python train.py --attn_scale=0.125 --init="normal" --optimizer="soap_variant"
Each number is 500 + 50 x the weight over the matrix's rms, rounded and kept within 0 to 999. Layers, rows and columns count from 0. Numbers have three digits each.

# layer 17 attention output (transposed), 320x448, rms 0.128, rows 58-63,122-127,186-191,250-255,314-319, columns 192-255
513400422474556548546477581568594490519481477464503501488469539450418483496475468564477502395481400432633496506479511457440551526365460470481494425569475506446410562528469481471544537390478454
460533501455558507407535619580532541456655485488508587496538463473550484431469495490466594462539431469482468526517498569549437531494434477573464546577532563533528487559570538453529603428467521
522483495456472426603553482601485499511486470465597509550512590488398428451441468525489435460493490551543555451479475478472493492441467531503435411481438401500549517517481527529467459489379552
534482446609560495500524525564516473499440460542541392464567471521475435427455443538574468487480548526554527541352484594500491474481564483523519485481477543434567403394490468477472514530573531
462484531437415599512590451437558511457477563538472393542521414481451407487501530512510563510523512450542514500530484480507489483439483462497572475541560517476487533612510545535491467481419437
421516507545562483572489550544426528536494526493534532458463565476528506540442507543549505446531481547450501573469545528464447511544509527527467479488493505547544487543494551470535578492580486
470485458532432532501553467471541516501573487420504477379498489557548456514455419452453433566504546498565532572437532523515548466492367441440531583422547501539411542600621546575472519490590479
519468535506454535472497568490527471435447523428553483506426581503436517423447458537593409570531523447535475479562514508487599475451540532499510516481553550486424532438541425549553503476494477
593586454477588426492506557418457419443413456519451510485463429383421525522530506429538568627425488473452522566538427504582590473540652592404559523483471555497385404514462401405606647504576616
524544560482629600584571455490567547524478511489483455478610528627494463509468578466511382434492483584443475511540507539461555447541552558575511391553516518582464547507534454509422540524579493
485572507534595471461529483533495507474469554587593567374526520586476440479439509512575609530573589468543436475501492507543596497435411389405529509503595494457566407529586418539543570500536502
500418464418499467487481578511510445498453414515471497597456541416448445446531488430504439578524431521483462423541519487626434406450567570551470504504482548546436483485391364585523631526509535
534464500480483480564564468490460496483428483502420541500520480473535540504560589518528533433473582533469520470572448471543477452513556521465460506471373575500554556476541421419433488553508519
553433440529508455573515466413499532523514501591474456477546417458499429460602542566490522561461550521425497492642538483399495561473560508443449460464488449539495589458375601472560467569504404
405488540548532511496534510461549407495499446509458478528447482429532489451521545500471544529493476444495435568560518522476537493555484535468443564475490558469428443472512530475536523569498388
502536532466571519548478445416434504463553453474528480482438528478411539453568421543471607434526432529476473540484522503436502543492471556528504451404385533449478560504533546483491468513456487
456429516459434496514449521535477487471513496515403486473531555426465575512526491459507498532491440530576444531555540553497485511493470569528533422526417482582534576478437492554431490467541525
478520475538414573476540469497592528519574474428509447513450535536478573524441511534520530466495521575564489499547474526528486422591490446429550513430508452489485488571496474515482528477465428
477526464495432520528537432459510483568496466575532608548433562416479535596492459501445516404482498459432532470470439419495584488400512497481533520431522582460472332492454405415416534541447502
561503512506455508532481566545561561577548564505457459461543524490499483575482485537490512500428501554458479566582477503469493456550416431548551446532487483534477514394510537480459445565461501
491525467519524498461538494519563528477580535528511553388454484510487434470505466514501471492422520434501512385515475491478590518535444486522534515466423468519534501549494512543535479499546406
526582564483444446492593483474433476449455525468460474487427463410448547499578495549523562474495536626475483557478506570483493459505370524557421558493475482447498603503452477530489570541552523
476493499508488415582414566500483469391584490427508488443560483506548438479538452542472512475455450534451549583516727516534447429550494555539521494509533502551545546404513624504424383529513460
517604565474426512420473339434603536502558482458513554508499460515554501488490524526505496452482489432492504515511458533542559525624516501426477569543450431462489504445565440457533524500565377
484561598507528473504460546514477534475493473546467489514476394557477575425518488471524553541466553574498368511491524546549564537592487526574497549545575448471523485493476544558513511509478489
451537513526570417548448452517538540533455447536531456493483489501507563569495504491548464495527474470475535512451487492496509550481576571489469512502525488518464480533482478484420480460555518
538455544497474558450439553478538495501515555516481535528512549505569534558517498556515485471545505563536474544467495483507467450512471529520510490494542488430491464487482462489438512494408500
472456404500406491496476521440477476449479497469458531501518497564572473517441515499466479494531443460512495507523465526557437557455448463462527594499623514570511517534446489547471444479463482
581517471449536420464551479471514518584495489428503507578434519502547502560547534498490438459432496515498493448474458476501506552530577524505532515471432472510502533476525475497561549480544540
504495415516522497436568535559414540544494541603543459550503522498442498483541480427545544479471471493540520440431528468541516517476476549510494453503552477500556534527487517467436360534438485
# layer 17 attention value, 64x448, rms 0.145, rows 59-63, columns 192-255
472487504487560483540531541451538504456410617437453465428513520553508539469538433470473429450462546560556544516477502462528541556481438542559529479509543512477449464429565446481474519502519540
508525486494492453510581403520462455547499534483445470492576402486551532571523488558468569616440431483494484452489464515484559536519559451453492498513544515519545532518494450448469468499576558
424529526449441584494579459472427599458487512498614565430552538465446534556528569398531453616489516570553520456621497360456522549528562483548463523442430542589515472439639557548474531588553424
418610524503474511521514571531463546444544466446497595519551535526527529481434484501387485530534587503451479406458513542528559538513431451462510504536495526453539422446492480454485476502498541
582446434429584487505567570498434497439405449482409547548553424468508461516552373443446495583531426564545519421527484586452464408478492565544483496544499546467452477483479508520539534469455614
# layer 17 MLP gate, 896x448, rms 0.122, rows 0-2, columns 192-255
419523480534450518446532455542533477452522550542523521479529492484536394536463530515535434566471570492432508443501523425524408449513479568538458501454518488434520522457566560621423621554519509
466487492472613481480475542589498482442550552495530520474515551408622551643519449544462488503588552566547405497475440366487514551524418601629498494529526584500601408522476442517509450497599516
456373509405437455506533487482460529551548521538480453449499484571453474501376434485474550459468490630463523555461466460486547492519408494520461513413546502428505542541455441459547439503518642
# layer 17 MLP up, 896x448, rms 0.128, rows 0-2, columns 192-255
510547519522494487458597511545576499397529537491550537520409463537562505599561491575541457591585452440414486492478522467473507515568470511534516485492460414504536622506527429521514581540510558
546509534543573525485514560429434432432444585480476540447603471464499512525448461517562447531410613503547527537484534385490428480441587431574467489518399562481514483421464512570529537501613396
507470502528530499423436481440499513526447514544491492518502409503447421519395481446439529472520529496488486496502446498443533438509486489565497501522462426450485460544493501589553419496512603
# layer 17 MLP down (transposed), 896x448, rms 0.128, rows 0-1, columns 192-255
459489587493504470494519480494496522498481638455538508406405512612445487432467470507454514496507548519499464352522532474437497535518540411608532500583535490431591539491527541455504479469524508
511438566518517542477557443600477444457515454398528466459473508518490544546475484570606470577548412479483447480582531442426478551566593446459429382512579474482543513501505531512515554472475517